Weights of a small GPT-style language model, trained from scratch on English Wikipedia.
Architecture: LayerNorm before each block, biases, tied embeddings, capped logits.
Training: a variant of SOAP for these matrices, 157M tokens, 2401 steps.
Each number is 500 + 25 x the weight over the matrix's rms, rounded and kept within 0 to 999. Layers, rows and columns count from 0. Numbers have three digits each.

# layer 2 MLP up, 512x128, rms 0.101, rows 165-378, columns 64-127
525478519519497479499511483527520575493518512522480457501502518479443517482463471504502477473513498500489495520536486565490511528489500483522513452477483513499535510499509525455471481514493515
535444455490516489460508491494502499503501547510523517537529473512526526489506441484528520468483509511521506542454575469502507510513472446478478513465552485453500484512460546511436489486493539
458483463492526498489524498504480489471516499502499527545500499505501499474506501492485501519513496520575511478493502504504483472470498491483499487515502515490535459513478529456517486500513493
523519511520492511514499483490497462537514511520508513499516494489503481503497502479515448506522486522473526483505491502504490531499498480455493495487513493475498495482502484491504489456510510
504522553499501533476484475490496500470520458507491489544493529466521486476487517493540510455492517512518477458485468543521506496525477497494480522531506553498481501540451489523499495549500467
529498509523441482486492483491484491505525538496546501492491544475522504483527535563460543477515455483554477519451513489486480492419522451551467481482508513486459520497504523552499465471497492
511497500509505487522477527466512466529471497496509520475510511502463509527495484517493483507538453481501499514494507541509499456431488491497495463482475482494504529511509493489522446492531476
473524556499511519509494484548483495509499499517502444568492524470505496450562515505500478513501475505529528544468492540481504510470482509509482522538483522520521518494471543500528533504456543
501458503477522537480490474502513539530507557544493514485513509572525474450460478517523477481481472510523518515443498512482519486489552535537497525493478507496500539470495495490514495531515529
520554493516485495497518491505528515531500522484525468521513499470512487539521536464524548544489515497461476535512470457479429495483515534530525522489494526537500522482563525496526503527477526
506535500425497527467482515485492551508521514547509463530502501480508517469493544477488494464476476442503485522490481514496461511531492502526465459518513541509540499531490513497486492469495523
474469527533505487465493480514507483457508504556526474533493539527513496472471501491504487513535510497502479543504519512489491510460485494512537473494506510533464459539520497477490473493525501
499502562453493493512517539525471518474496498456526503466484532447502436503515495515501489555479458510495487525463547472499523509457523558539513512497475477496537521501513491469506509497538521
513509521501507508485532493475516513522493462480454476526501480491505464459493520475490564467437513515496523486501507505467523538524532502474542510528477494493520538537498500524470550486497450
464502490541502541534525483466461469556475506501533489515496526454551513534477508520509486496514525545477518518464550543454476464484491508511468498520493488500457512502479489488453505441495492
485498459534507433488516467535491494445519460519521532461455595526476503486510462519487514461553474518491520507530487513537432513500490461538476502444492502497483497491474500502502437546467544
501539530527489543487469547508502482498458516482425534487487505488436482479497503427494499522519480560499505471487460514523529471478538509446488470430520465435508526488554532545486463510450502
556502471500498482505535462502528485525499513477537473507511522476522524495582447514497480450512465461496489484491541478516471513456516497506489509537485484474476503493495545499488499505548509
517489457495487523524504465508497544456527472459454473523529504484483503510551508515529511530531525475467549544510458508429491494502469446505507495480498515522492486428493474528535463477485507
504525537523521485471534457476511510543523452531485536484523505470514497497519506441469503490518470493470471517502519480535482519489483507440546476507512489521517475481520529485566500500502507
499526490488509494539511488527501510494497542511477464492474493463479441452504452471477535525496475475515478487517461494497506506497460504492469456481478510509482492496527515493501520487550460
498527526533500484483487504474509523483491484424509451544510508497455455499510490525531485509478458468524531507507468479451501482554482507508489500503498511507527482465494502504518531493538486
488534500523481516516513493510509541520492468480495487465476496497533499503520523495503522495490455441569500491441495541513538510470487492517503467515493488482536478481503485521483455529502476
480524516530485475509474493514531536503508518477488480520500474506482539516520551517514500504499541522463493514471426479498528466499492507496550486534548495528540531488471478479495500498528536
482487485457501539480523522506470477461517534474495527527489484459526525493525551524503509507517501534500501518480485492487530521532525514503531542521490515506499484492482489536485493493485498
503541510525501428501466498484516499524502510491507521564506522501516511538530495533481513490535483485506470509528439500487489483456482467509524462524516512465525522453545526487504465508452468
474464464472477494464516521477564517502554471461505482485490502510534509521509459473515538479494505520497475460480482528457473492483512446533528549474427489511484467479484437479481503468465495
498499516463527457506510474501493487528502551469493519572501498540466492485531493520503440476514508497523505529473515479466491531507520515482548494522514477487464494517477526477489510501511524
526552504515526492465506512476436511494476490523481460575478515503500541524471439551493482500514506497571473536514506550505483527525506526541494487484464526503535525441476512482469512478480492
507501497564507489547515464516547480486502508524532491535532519505494517534517472592481490502563480506514466487470514479512478483500465488498518502545507461493480458526470481510492498551482481
514480487512503451508514477507514528507480512477515426493454475491454494509474483500476536529472503484483559492509467504469492527519500482499503484507483523511502518524472526526527477497482525
469501560484502485554494490464511493472506491493486464506499527517488493497493541501481505486453487505485472530482500481507507513534505521505533490509526482512469512520477462514492461474481518
552528462475502512545498487557480488546508487538485457470492533497529471529477544487498510488524488468493489513508475478484501514480483542491501479493511501481494497501497497513481482478531515
459485492531519510499461472516530488512506510485501514500508508494518480491458482506489481511509509505515468515494523540518492517496502524481482503505509504492519529544492497491547513479491518
496493504501494482504533481510570509474478470520491514481530476498482477512495487465525509479523503522528510500487521487497494560514469503525460487499532491497498495508550547502512489556489496
479577494486501508500490457471500490463488567498449514500468495495506520519484503512498469483499505496473514488492501480480509517506518497478494493505479506510502492464542496459499483465487467
474479472501469488508524506475484511482505506472493518501461502481454516504524511467490506525503507509533523511489511501529497473490524496538550522495501491534513488510488485537541477494515491
475478461514516462443527498470490478527541486538483523514556522503502463480505549513534506497461425496495539451516552517513505501501501498505516500472548511527554484523460451515504495466503511
525500472543509476433512503508520526458482527508492519513504520497524506512554522496478456521528496456493501507540562506500505533501540474489493484489519467474520488507510511515528511524494516
483547495495520471476484511512483507523515501518517491486531538511498482513541495483531499473526475509495511508537470505523504463533508523526515532464481521500498477490505491509510466580504552
500422459524537515507479510522491439505508497536525561532554532499496487493530540478440537552520487501555449464506532580553470477477453501518486460434553597512502559513514463558518512467521491
531514518500546484486483492522487484505505543483501501489499470480509519441519491501480435528518492506538510555478505509524487531486474507507504509483541518516497498484489486528530497455535529
488509504456515512488516476474480558497470513469513526522474504461482480527519486535517493499483489474505467529462531522555534501531486517461463530482446496509505526470473526490510481509503478
532487527496479488534516498485499471494511465524496481496502509506479502476537516520451494529473508520492515481504541499508515476545474456492488493508453455456487498502511485500509502493531504
537467507497467517482529495449496475480538514465515485473527497504537499503535498496501485520490477511460466519524477452537473505500454480502512518518467529483531526486508522493524476471508518
455483523481513519502510498475495496486483483504504476512518495486502492499513518516500507554498507524473484526521512505521489489529496519514499494504515511523523499484477479472511497496504482
487504514495469476501507492481498443496518537510540475496490493475540499543502535524542492522515435515486505499475509488526497483521536448523484522461473494563496496458497517500460476517473480
515461535553452466506498529474498491479441522490470486513504522490506486513508485480499500529549496507487492542490478491450509480523515503517484497523460515523503503511547504526495498484507498
503524512506469518523501500502482502516481466540557467479511499486475472495499505497493508542515473482496538492524501490511513458477462522529485513515535513500534544516457505505483474499472475
447532490496524493489498488480490513548460501452463515485463500501482496529503508474501474491542525546479491527485503502509460499473508546488488450477484476506501431523508491505494510457449507
532529527509509486512494469481490508547531480503469469534511480476502494490495546496522506532494523498509487485482536506493499543491431469502500528513522519496515509522499514471465477488484457
487524523501492481472431472490522514478461510503515495579483498497481508529491514512498500459499467532492555529523484532489485492507467533519440496493506497536500535485514484484512501500535494
500521494465487462471508483515504505496528513492517452542529518502471497516520492469490512512503481552485513510511497493469522508479520444524527506491449513520532497491484499529508506492473495
561469433452522496491466478436527456530453468489467507492480489476492498483503505524483510530503485487518512516507520519499453461529541547541457484514491511515487456543518517508515484458500480
506502521504484515482514517496498469471495478521509478468495511493550469545516468461510500507514473474491522509526499502493443511480444497510484511477507489487501550504501511526495489554517501
485515480473510513497489500514523544499440484468515478490486506515466490511491477492473506488529510502484477489495454552480505503500506528479509463496505496482496483476505479517510525557468507
513487459548490520500482487501516506467476495504514485540469500498475549511520474501502516498489507541489488489481487513486480522500514487508496484481502498500503470470473488496526507520492493
407505492497474496456468453477524492497458497487496496482465534476532523492501495477475527499481517520523467501530489472534501560527455478532496472516496529523490516478492505484511551540486562
510482501510491471494489504520500501477478520496510510538520486528518509460502524474467470488512528470532526515480513502483474471518538478509484467525463483473507488515532505494535525504470476
506503495488469500471490513499490523502496515487507515466499523527504482508497505480503491469478500498491499499485497517481504513484511524511491514459483473505508539502505500480505506539490527
511486498519455513526480494478507496536476478482490493498517523472501483491489532565513485524522491467498497481503491489502481517511494479524516514496506473463477494568499495517486495472559540
498509526503461487490533457495519479557476475482475503471509547536486495481503467520477494535462480533526522488517505517487463513538485524493506473489448518497495484481523547528513480505504454
524511505475515503517480491470502554497530477474519449502532513517526513488520476548461448470490474454502485499462558484511466502515512513512491502526482492505487509502478490489505489513463522
498527540428524543520534489532487494478537490524519460440524466482507468544479469495482509465541495508520493541476518500509458468494516531452541471467496486550507503482498491510435477503471510
526486508539523515528476509496574488520502518488510499449523507550476490508540474469509494487498476491501530504479469543454474463474486510462501521456512522497506510540511519497518524542485528
485512488545494515477504497480498506521504503491479485508522517499468458475480468513511510516530534493506474504471551524531506509521492500498488512463461482529531495441483505464525487474519473
474503532434526500480527494482498475512497470498561534548456526532480459543543428492525495520472493517527510503493480465471483498534461501514487539493477504481532532499458511501485525506524518
520461506530498512492522511473492508539503524481476541509540494482484534534555516512507467526464547502493471502481581520499514512517496520467454494471488512504505516473511484486514518475456464
525479505500512467486507506499456523516499535526516453484484451491509488466537528474456490487476471493477544497486459508478498489462485495535515449445522517494526512503507475558517495474532517
457522497492489472525504494534505493511494508519501494496499530524495468546533487434455561537458486540504457502462525513536467518488494514499511512500501496487540480516504538493523486477494534
494503484509487505505512502505524506520496531511507497519515481512508502514481483465474500491475496509491501518485515559493507480503515500473522506516495518522492480493469462474487470506531492
501514492495499506516508553445492490502478477484519497524509464501495545489520504537480474488540503527488481466486505450487524486467539515463501454506511520536505509535563498466532488515500445
512513524518475498535518508503494507502481518479540490488481513483496477511492538517467533518522521537488504472509482527537506514511449537523497494481504526474524512507523500487514506515491515
477519518569453523502490455488513495490471482503480507550547460460509518525497486516488501503499481503499503493483484498482497539503520533563456495501494491482453499467509507485465490508506495
481492496504455508511508476488454471480458488520510519475464546540508508483498516504492508555534491533565509492482520495482503483462519461529487475475531518478523457489516463494534498483547529
489487477528491513485546529505530494481522463505507527478499491443522467513535428465494518543550573488519461518450504517516497477528448507506522514484465475518479489472493471500461495527500542
534530512485522513479539462501495489458523492486511478513488522500550511533468469549466509429484492490488490522488501507534498475483458489508464491525498497516499479540512456490490472520493507
486508464520533501535516479510450487490552495496523492484507486489508504475515508456484495460476499513479516446528500546472520524538520476502442507543504501527488477500534510510515478457475504
484481523455502494508488479502538511539542473525511479471502525494494430493467516492518539515510501511500493522485510485450459489495490486496459519497485451514490528489508544469538536521513536
528500525495490515530517510498571517504525524492504465437480541504531486504484512492517511515509462481479500458512498462539481496518494535517487486485512475499455518453507508477472490510508489
507453495494527511487494497510492494504491512510511490509483472520524550500531468492507486476464492472515479505493499455464468478459455471472518482473516480528503496488524492529476518481520469
506502506486494507498475467486464488476494485495504493482473558471497526505511505488481478513486511495504486480487473510505503513460497510527479462482496460491526518470480477493497524497493537
503480524536490488498469511500537537505466557463467462476513516506527504475480459528490496444496441505539473492521474524493475540538507514512519472496488492522544533432476508459476462514523487
515525504490543501507513497540548511515498528503507506460527499513521518494466506512488501543506464541488493441502428524504491520477543529495526443447479487491507488474498486464498497498492567
508487513523512524542474531494495493501502450483469515523486516483515498496476501466517525482510497507509445488489449526500411472515542504491465543522467567466480486453466519478515469528471543
456510518497519491521490495482504489481529465547476524515522492547498510511524541526485450493516544521510496475502496505509512457532452491513492474531493517528520453491514513501491450479460512
440527507531485474484474489458449553512544527521522488555535542457506485491519477470532434458468533529519514553530529455508517519497515465498466499537469451518468507469469504532474457490534489
495506475498491515509525509481469514481531506521528495494487494491515485468517506525496518502510493509505519510504492502517518509518464516485495507500483512484517488490474430501513490503512510
463486470547549463505463519494490456502478476495480517524482493523500491504505515501497551459496435489477549473487506524498531485459494531497524537509502515484480521511478506490457510530503541
484546470481508490483497523499450494477483514433496509501494443494541470476493532497544469485504520530499491557468497486478486484481526489506503526502519485562518494561497503510445522531473487
447486552493511551466486482499502488534491506503469493523510463499484529476535500465529480481535481521504510529503493466481530523501497509497507497485500486495497532506497515514516531552479476
515481550481527478538508486434537495468545516513507483510467486472541454504526437462530519516462451492520521503429511509513494518442477447495510462507495493514539504469554472507486527492463552
461439545502494523515499489468477512488536477507471501474472479530463492489535465459541475453472480549472492515472502545504489484485541504503491484483473492472491526481477539479511514479518555
477494500473501527496548518539493535520527490527496461471512559461556492512539506497544480516483499528463451544521493525506473476487516493483529473479523433491541524490528451480495479463488472
498486497472449490462501509448521469514491532534478494511498528530487482530522549477503487486469496475545461471501567521526477507492480512512541474468486505496504487545498490498475521496511484
500478489469466557516521466482499492520521494460482505554542529477530509490516478534503494498510509511483511470493472506505449457518546483490492484555437505518495482512516477471544503488533458
557515533516532499494521484523534440537501499510453495538465458492496465514487504471456468481442498465511493483517522506539506511514523507500485474497498545500525506488508499486480487503525495
523505502548398466496502536480491529539500508542492511512473511519466494498501530493502477506519515517535503521489487502495468518522489491524473467452548537561490472492490505505484460478464507
509454536472482478492505510517511450502506522477498535519476513492510483506497531491549481555509466466509501515497474542494491474534484515494518487484502493491499509561477512466531503492524530
490434431458459538523540577513527552461474512507490521533501509472472481504477475480469468516510506484499460481486466508508487491501508526520486515475476476491509467468483488486510533530515487
507487501520520482514489479477493494480522491548544501532475491495483481493530501495521537498512547496490485529502516522480444531499523513449472534511507509528513509499502495479523505502511509
492501449424499498498512531475480494540494473523534514470469467482460465523544515494456488530521497504527535490505488513504507513478499457469529518464488512497494508488495479508525491477499475
528487539505518512479482462511496446513528526520507509524484467480469503550530475492494458488479514525499478494485522486501484478520491471514539476499498547477524518500482471488486476500513489
505445467543447482514492499500523489466482513449498485497500504499513487498491519513507505498511506470526486495522530515504498489524466490508486524516473481513511514497542499497494496483482460
485552500473508520562524460504493519521496474501515445495481526487475458513519503465503487506471544521489506488496466508503467451458481523491470511514566550473495531508502551509476461526455514
512543537553499520471532533518494492456461519497495479491495540500497535478455522477503505510509472530486496487508491503494515447490485488507537464498490521494522507487491474502550458509529518
488491501501483499490540509527487487520474490538512539546524492455472543527458508541491486527489492461495481511474492462538479484525469535497482472457531514504542480471521452501522486491511493
502561505501494480535516452528493491496556515519471501538499525500467517504530461491453501512525499477486550480514488493519456535529479503473493443465508561492497476450497549471502503482513509
507512499498536502479558523487490455458515479536516506504503525514505455473507523533479503501476484469526503518494510491493512513490473474465485502497509543486541526524436503503508483479512491
512516500486467491511534515499438475499524475531506513501502494541425487500480501484490535481509509523484464499468566484516447484457500466510504491526431559531509500505472435471500445500496485
453518498530477537538530507540492481480521496499476494502494515486497523496553527500490535494512493500520512503489439519521503491483542489510468460493476487510522491507529507522457514466492469
517509476550511484486499526528520454529485567517510505466500482520473461476453476520543470500531490509535479519520537476506458450489496443511519492466487472510507478488472515466513471520509482
466525481480478524453513486481519536503489486521450474500489480556493500504492491496532467465520513521473496495507485498456516555455471492504493476468502473484508480465510487474512448476507536
479479516493514498498488497470502488512525520502516483520489503484520493512493485543490544480493493519509540469509500502528525501524461546472555494498461499506495485521504460535499478532476472
495508499484485523508485485493526484522499523509472483491518522506485476529526493495485492503575507500512508505489501494514507512514528462513529523470501526472536483472527469469534484491540507
469484515520544511473527509492492518526505482522509508492482484488497458491489532515491508538523502526470467506562434486510521509508529522511528510492521518507522515511475510476514524498504508
506506492542498515522481503477477485503516441533501519529477511490535497508503505449489500549511493497510503456514514525471443463527484489491496490525514568542471527507481485448525460510472465
484507529522552507502487532496488479473510514453540500504521511493576517473544509481495526482513514541470520465536495499481511470496523430509504515500488531495508502487469462495510480478496490
489468506491524507498473515481513515504541484499508467454492501500491477517487524519476486522527538508503494508496519489483501522476475484453508493500513507547512498520507518516498535530520509
447511496500535535520522548503479505504500489474514491460458550473488499489548527483499499501483473522467489521506490480529520448514483503501536492535516516539528531512479465481531489514483519
504524514493509514538484524504494547467460514557499506528486548498524507474462527527480537548510479498481506512484501525477477494493480486468508450507505514486504503507512494488538508494501463
494478486506490527508513465469488484568474486469496481501538519505492515463478472494479497503508484524482509500492504473544475500501511520499484479488485495490478471507478474464563489473500486
506513448502473532492495441503489540527513520448504488490523489513499491507518511526483524527488530501458514531478539506455492461543507491411433476507457477508496446497488484498476489492522511
543444501503505558509509480462468494541488471480484465495503562504533510517523455502514542485474476500555511473493542517483513506515465475485508511494497495505495509474433508493508489529494526
457484519517493481493505488452482485518502513476531503525493514470519481515463505503511486510494536537547539476471518562497502536475534501479505499487476459489515507487471521479530492536500540
482489482505452509515509540533491498497495469514525492510518499507482457501497515483501494469463497482526535494497479517472501512512534487491528518510502506565516545497490543508483496487491529
500475488495480478540535490528531493516484451478454524482537530501489471537508471565473532538501470521476538508497492493453492476503454507526508464504446508494517483518492467502464496418510493
529470503502525503464539494485504511492481483483484459495480539506479526483490510534498513520536451463483516508505501498525496507488530474484476516511513508474484505505528497485511474480474486
507488510490482508492484508507494489478505460468471496513497515545536532514521524513472529512507480488506515522492503510520470507524490493510472536462490521511477464494482488505498457512520511
504491490507481562454506451493540485497469547472540474499514509468509478465507513521477492518473434514544471496481525490517499490491506521544513497490531507527524445455501448471475499467514521
488499492491473509474503529504517508509523527502474525501481510481506529476510542466527504457491499489517538486463479557467507497493477514530521460532516498502501511497474478470483458504546475
488483540466470515491482540498515524463466472521472484500543515530439519492499503489498480479490494530499506481478473472504522469492476484499503481519510498517504472496539523504512491552460502
543482454521492519507518488497530489524497497528491506510501488479478462488532528529455508531517547542484497501512485493482497504481488496503473518525472527474509488492502512496518518480485504
531503514481519499530566520490494493480490496508496476499506517452450504502545493482510512489485507483468464541492507440506523516401478527459555501548493479508541505508507485512536492479493494
510519488500483517509527493512519497496493481473547543478539492472537485457482503498477493509533517504490473486511525506498470465541488445508517495495482498497525481533524487525463510463474495
494426511457492495485566475482511472495524523455506546495505481458507512541543477485535531538461470484518524523467505513495523512462576486466498454522495449524511482494478499507485479480496475
486544498495500499518483499511506443529476473526504502509485514472498486519513517461486521520488493508514478468507512503543474486513468566485507539558498473489543491495525535464470514491500470
519477489470492538519512494492482490456490516486498423545535478487455505501468478552518472518494505519523508465503488498487460500520515525537446513499492483534465536511470505458499470467537485
488482519469529546503501523446538485508502503535505462537493525489520493514532458510499471546489535567499448483499469494509512498513496503450491503534509531441522473484532506491502472494473472
478530520459523479495483489547497523486491469558539496472451526495486473490485520495488487477480496459473488488579495514488483485490489490489509502451545501530479481501483518458463489506568498
529475453539482549500494457531513529492525508480502484509481504535490505546503476488461512502460470539537546473506512488466553525517491496476521460469535502446512503526489526510459454490506489
488462477546518499455574489458508458514496517516463477518517508528470497525562525532509477506463497458517529475525483505518508468530525453516502484509535522504510565480496519491530494529495495
432500438523530506491462492486477501480451511445523439473520517542492483468489516505495516511488516511509481538483502485447515493500480473515483466455490545500473513492490474559499472476460510
487490511497507503524496469460521503543507491531466503504538473448492502500489496432496473471501548536498441478483466512515535517521448491472476498532493475508479512476555528514483475538500495
449501523501514505533480526507512471509483536487538494495478526468515475503473507452496515511510514503477544466527515482512464484506519466495481476517516472495492518496492483562446481470481517
507450537477474506531506543506469482475503517476503493538517497490529504516492441483446517529527524540472496479471517495540482475549502481518478524518480510518533514510482487510524519500480485
473455495491497519536536468530485504472521506543474503506480481529515495459540525507541505517497479500538547494476507579479507472475511488483505455471494537495495463456512450450523476466517510
534476517496526534479473530535550470463477473480500428509469543538536525486493573475508471451501525510480480496506551486469459517505418501453455473499523450428526493511451468476621506511509500
501565535478493469495504450478513537430473489447490462500476469497498485491512474467535470513450529489458549474510534483482522512528480511520485487512549492474488521524516501474498457503497497
475469489554564541505556487484530505506484488473548510522484460493511490489519514531499521492502511489516524509526535490511497505495518505449493486485487453535541508500508527492462477487513448
485484526496518503521523518468502512506497475480528525515516533480475535506503527487526464475516491498513512501485470524529463505504477516467541462479501535457555501506502508507516526502448461
505479490553526493524499509503472497474508543495490517501491543544478469510531491516523484544494531480478544508429503548479424482447520490539572521463511475499445538529504469494490504508517519
537479491494514538479493497497442505511504443496482499496501516513520529506521488501537499483503475533475493529527535493488488499530493500465501487479507493528540513469489485459493483479479462
452512484520487532491531479498468509487453521488495529527477470455495505510527485519539450495554489527506499477505491494545527502484504479515478496510521512487513421504528499498459470501486514
513502501475485506516526519556476511462501495489502458496502511531504521490536485517486536518507503488529505523490493496503484499497522466502471468490463492489536497519489498470491500502508497
532449505497471500487513499499519436543507485528494495502524531502458518455508422499511472516535517527538516522458492504494518507466508493556509497522501495494525528460504523445551506577513503
500545502509492516487541499446510485467506515571514483533519539542474520481520501533503523489491506539539518491453494464508493463524479503506443512470470509490587532535508516498522483544504502
539524501516497464493505510479482502514539457488515455532440505423555506477466477553478515480477523504525484494513514496552466512517460493517505470519482543509509513517501532487495521513501519
501517461502506500502510492477485462504467484488514504527520476485497507476524533521495474527518496505473502499491505495505506490515488507513475524519472522481547508509517512486502490471483497
485521514524531479510528479516521510464474425479472511512513496456466486516481506462495513506534531533507502511518480497506488533519479510537494504502452486504518538480534492518513488500525508
494478483503506539519509462547517509481490531527500495491519539466508511488521490519534522513501517491522546480501549453500475502495511491496517473522468507528495544489464501492499463505450504
535519528548498472487501487491498505525461498482506477492508550522511484488518516523440488459509502495480550459513521511505510510493496506528501499484517468482493536512542485534458467493475540
504531471484518519484493471497490533480499443491466499529482468499497516500500478526474494491474498537522502504516509504458501521480476465527466456488522487498491490511465508457487440483495500
486498466510461528488523448494505498534465480459489443489523538506490603509509444482486476501506472470465496483498494519533508515538489471506523489514487503491497473526487511479483483521523530
467466499502491537545481533493491464493475460460532489511511507507518534462531496505522516513559522511516515520547438542491529468498541515551513555521431526507490536483504506544489494491515517
491518480516511498477490505537538509473521481490507488532482541501511538469519531462523503495448516512501494502466464532494534456536483462511515472538521512466534476550527487473467520487478548
503493514561529523493534510501507480522501510484509513529537518501514526452503496515524508484530539487502491494480529528555491475521476518473477472505465497508502498444532495540479489539502479
469490553497489517515509530522492530496490500514503456516492526560523459507481514489503450493535527486540531492490471491513486438452522466519514533505486471478501508468489519478473529539496471
535467499504510487526496533458506506489489491523466475481502531472526503481530509534500484529564502521523499499481492512551460464537508483517540510485477531493477479507521517463461490531516496
516486509537563549475491501512547462529462511489475504480508514549496446479477503518470517536555517476455518486512535501506469510543484499506455523459494479504503452481481492496496450438535499
488507460490499514478494479533512472493526520516442520540524524466484535505485521470506505511534463503521517482486486528485506505521511509546449484460518521493537497533524466527514493499516478
490457530498529519529508529530443500522457472493512485494497522489493536454503496494520478504517512452484507517482485515516531529518540497485483498467511518497482507530529495507513528487508497
516533501481499483504493493504517492485526486499512488509518479494529510475508501544494506471495491518486443463490490476548513500540461498517487466521516533529491470495491489519484509497494494
551494494544465510512470421484502474508529477458474479512506541483528513518495478470529513526503537440491574478488553538515491472536473473480482517498490464472480508546495529486438415465495516
445510490554492537512520486489508471460539486529536470522497486533508568477519499541507468505458526528499504562478503483527442451524486533487484477508474505524541478501510506481460537509518503
464535538490522521538548486500478511504491498460511487486482535491501534502469528499509526532478511504496577493506450506482472544540505490493508482472495530479501550447589502487464474515497503
515507503486531557501518472518507527490523457533490525497532530532480477522508472535521515471543500433470523518477505487471517429508535462501465448485479502435519521495463452470470490495466485
509515559484518508534522504508527543479529543473495506426448515423527517501459544526472472501494489536556476545503482514484466482540495485533493485481527508478449521471480512484515438509515546
525492484482507496495515463519474472487453510465488537526479476506489538546480477517483508492476529504502485525461517510533480500503528516502484518474508498512481548497528550472492526532487562
510510477537490534490563517473490519493529504504510451442497446498521477455502539524526506541510482526475486509505511512516562503515515481489481494515522506518505493460543457508503470503456508
472467468480490498517498533503493539486495529531482482502520492486454491470484527528509494469530500482485464526509476490498491488492535495504511468512473540487515494474522541437518481499482477
491505505546484520541528522470492513494512469522519463509498536507489493526529491509462504502532477520475500472514496466501458492481494499500499482490487543474501508505473478536497502430490507
524498474506520509512534467540485532494459522469521488498496501507500506511507501522479473509494477505494543514511506482491502516490470544533498508485485487517522526491514504529522486485514489
493534511497498538499518456489469489484505447503521493477486518473490507473525489495503533547513498507501496491484563485489446467534493484455454511505505456515473518509501487490464520470528478
479511470489503522459502490500523500504504506498533485499505492538521518507489523518500495462471484509503520525450486480481484566518440475547525504485519483508502548509444476514467484459478435
436512502491457530496489471509457497527459517522495477452509485508506487514506496508558449461464475533530484526482474489525513524497477492441506490486527482532503499502468515449480482521468499
471517512487511491499513527519514511503492486471523475516462528503513492513512503496505508504482507508522491510473514510498508519481509481508491489505479507513500491467498515480479502507485488
476459507521500484525494484504526500485506472508535485520490524491511519504495531502506538496516519509509472474530499527530487503494468500524500509525490474505498480471505520484496516493513535
466489509505511501500549496505497528474503523526477467521476484482520521467552517499519476502470515514488466494485481477494502490487497471491474487491517513540514519520472484468497532504472513
519544477506478495533491516486470545547469519504492465491524512508520501501515524502498431541494513549497498538465492491506498486460516528506485490558454540553480505497492479523491497470464523
485470477480505495478529476535502480521442494443512508511468501477499512523496489507469508485505498517502495485487547508516511498482509511547505485467449492479488485471489514502494505549468510
502477486548518479541473487495528496539491506479516516536493494513497460480481506504489510520486490525482469432483525465483515485560520503494511517525494546456526514493505483461534504519496466
463520489501539504520469527482531524542453530481536530506501524484510509493432536520511483525472510513459492528486552486489456501507472554532520481485501498497495461482565499485534463465485520
513498472524512498514442469501504508503498473463508554528501507501541479476462530496496521454493495474513548474549469516491455455502492523517528494489523465456495493486504458476487483446528484
498542476513459519488497516501500514468487471477475471503507526499488441524509490467486496516528488485518538490475496526501441482485469507508495478486466516491519473499497497503495533464506471
470518517525514514531466505460449563488536489476460458545454451493472503518546471482498518512491539476513494500490486498484481540486538465481489510499464531556545491483509477525527488475452487
508458508469492444535494516457485472483530495511503513533530522458502508469517514497514531489474465494453457513554482496435526449480529504448507533482452518499500496532515507502523472479512481
502507518503486531488487446534492546476469516506469515490496490524433477472473477480504482509534485500535517501519486483452545562486516495553508457498508472510506522495468507484473475467567502
493503501496466546516510490555467498507518539471509488510467470487507444497481501508462500473452550500468485512505505509514508487473514496508447509537478485541515519508490524531477479492499487
479475539469516499512550498495499518513537524497517503528492487501527507454516505456513480502487467487567508510465511526514522456474501503530526499472549471509498509507517508467512463515506496
530518476533486475483496493485508516513494482475509526491504509515512534520488517525479501513507505475492456482488503522520497521525500489516470493510464502469531496492522503454476480511462550
433469516487503510473500491513491513486504517515494521454451530502531500508498516533511536533498522523491475479491500513488536486453493505450503472429521517496497521488514524502540463527537494
508506451458505518549525508490486472494502504495438511495479519492503503495541501494494520489450511515493524532485481498504517507529473554491514516484529487499497518501458509534517502499492492
525478517465476476488515527506473494482494494515488489539513533485508466530500471496516551473497500511494509545486496509481459488473463517485491525484480495522505501465526501476499503476497483
531505473483496498477505538464465529489479496531534483498453501513513477484453484533493491507508543487459455513498533504460508503505495505515528425533486493494467508516493489480511479488502502
527397482501559471502502533498497488495523481538492461464485522482551470480547489466529475494527507505512453463481507473478474489526460497519513570489490461487470476489506487494539425531536454
480513508503427479505478486480486495519469498470528505517459513526471471549449488461473510474469484493497469501495491489492480469481529527522529524505517479477492467469492527522467513487467519
511561484537513486487496491480538483480470492526515503541472494520469519542481518474541472487538475497501477438509535521540494481514508553464517496466482452509500500562509516450529512488487492
494486511494511542466532498494489506488480495424513496537511498520548511558477550531513460514521499528492489523453474540503433485525502515456511501530468487494526520540502539523531522433464503
490480473471496478492452489496523500473495490478475497542472526518469530492491534553521522529505502542505451508482476510521514514545473531482502499506531501456502525492535516482465544508513513
518522513487481492505494505499500530503506520486499484502499515548472463464483505456494495503479465523497510484463489515490494463527484501488492497528460520493506503532489508528547473519516526
480501503500500512486507484500509489535496490461528509463460527496495492513487487503467489489475495471512486469523472505491508489503513495522542505504510477516522512522464501508520476504493500
534508555520496518463548467522479506469507445515505495500496462439511497497508521481545459518477531494482558503497480534470513491486449529464511466506478469483512510499482502506514525528495511
526500515511527513497476471544496487438476512500492470545507486475488490479507503509514486496514505513460488526538472490520507515501512470490489468452507494500493509541475470492500518507494518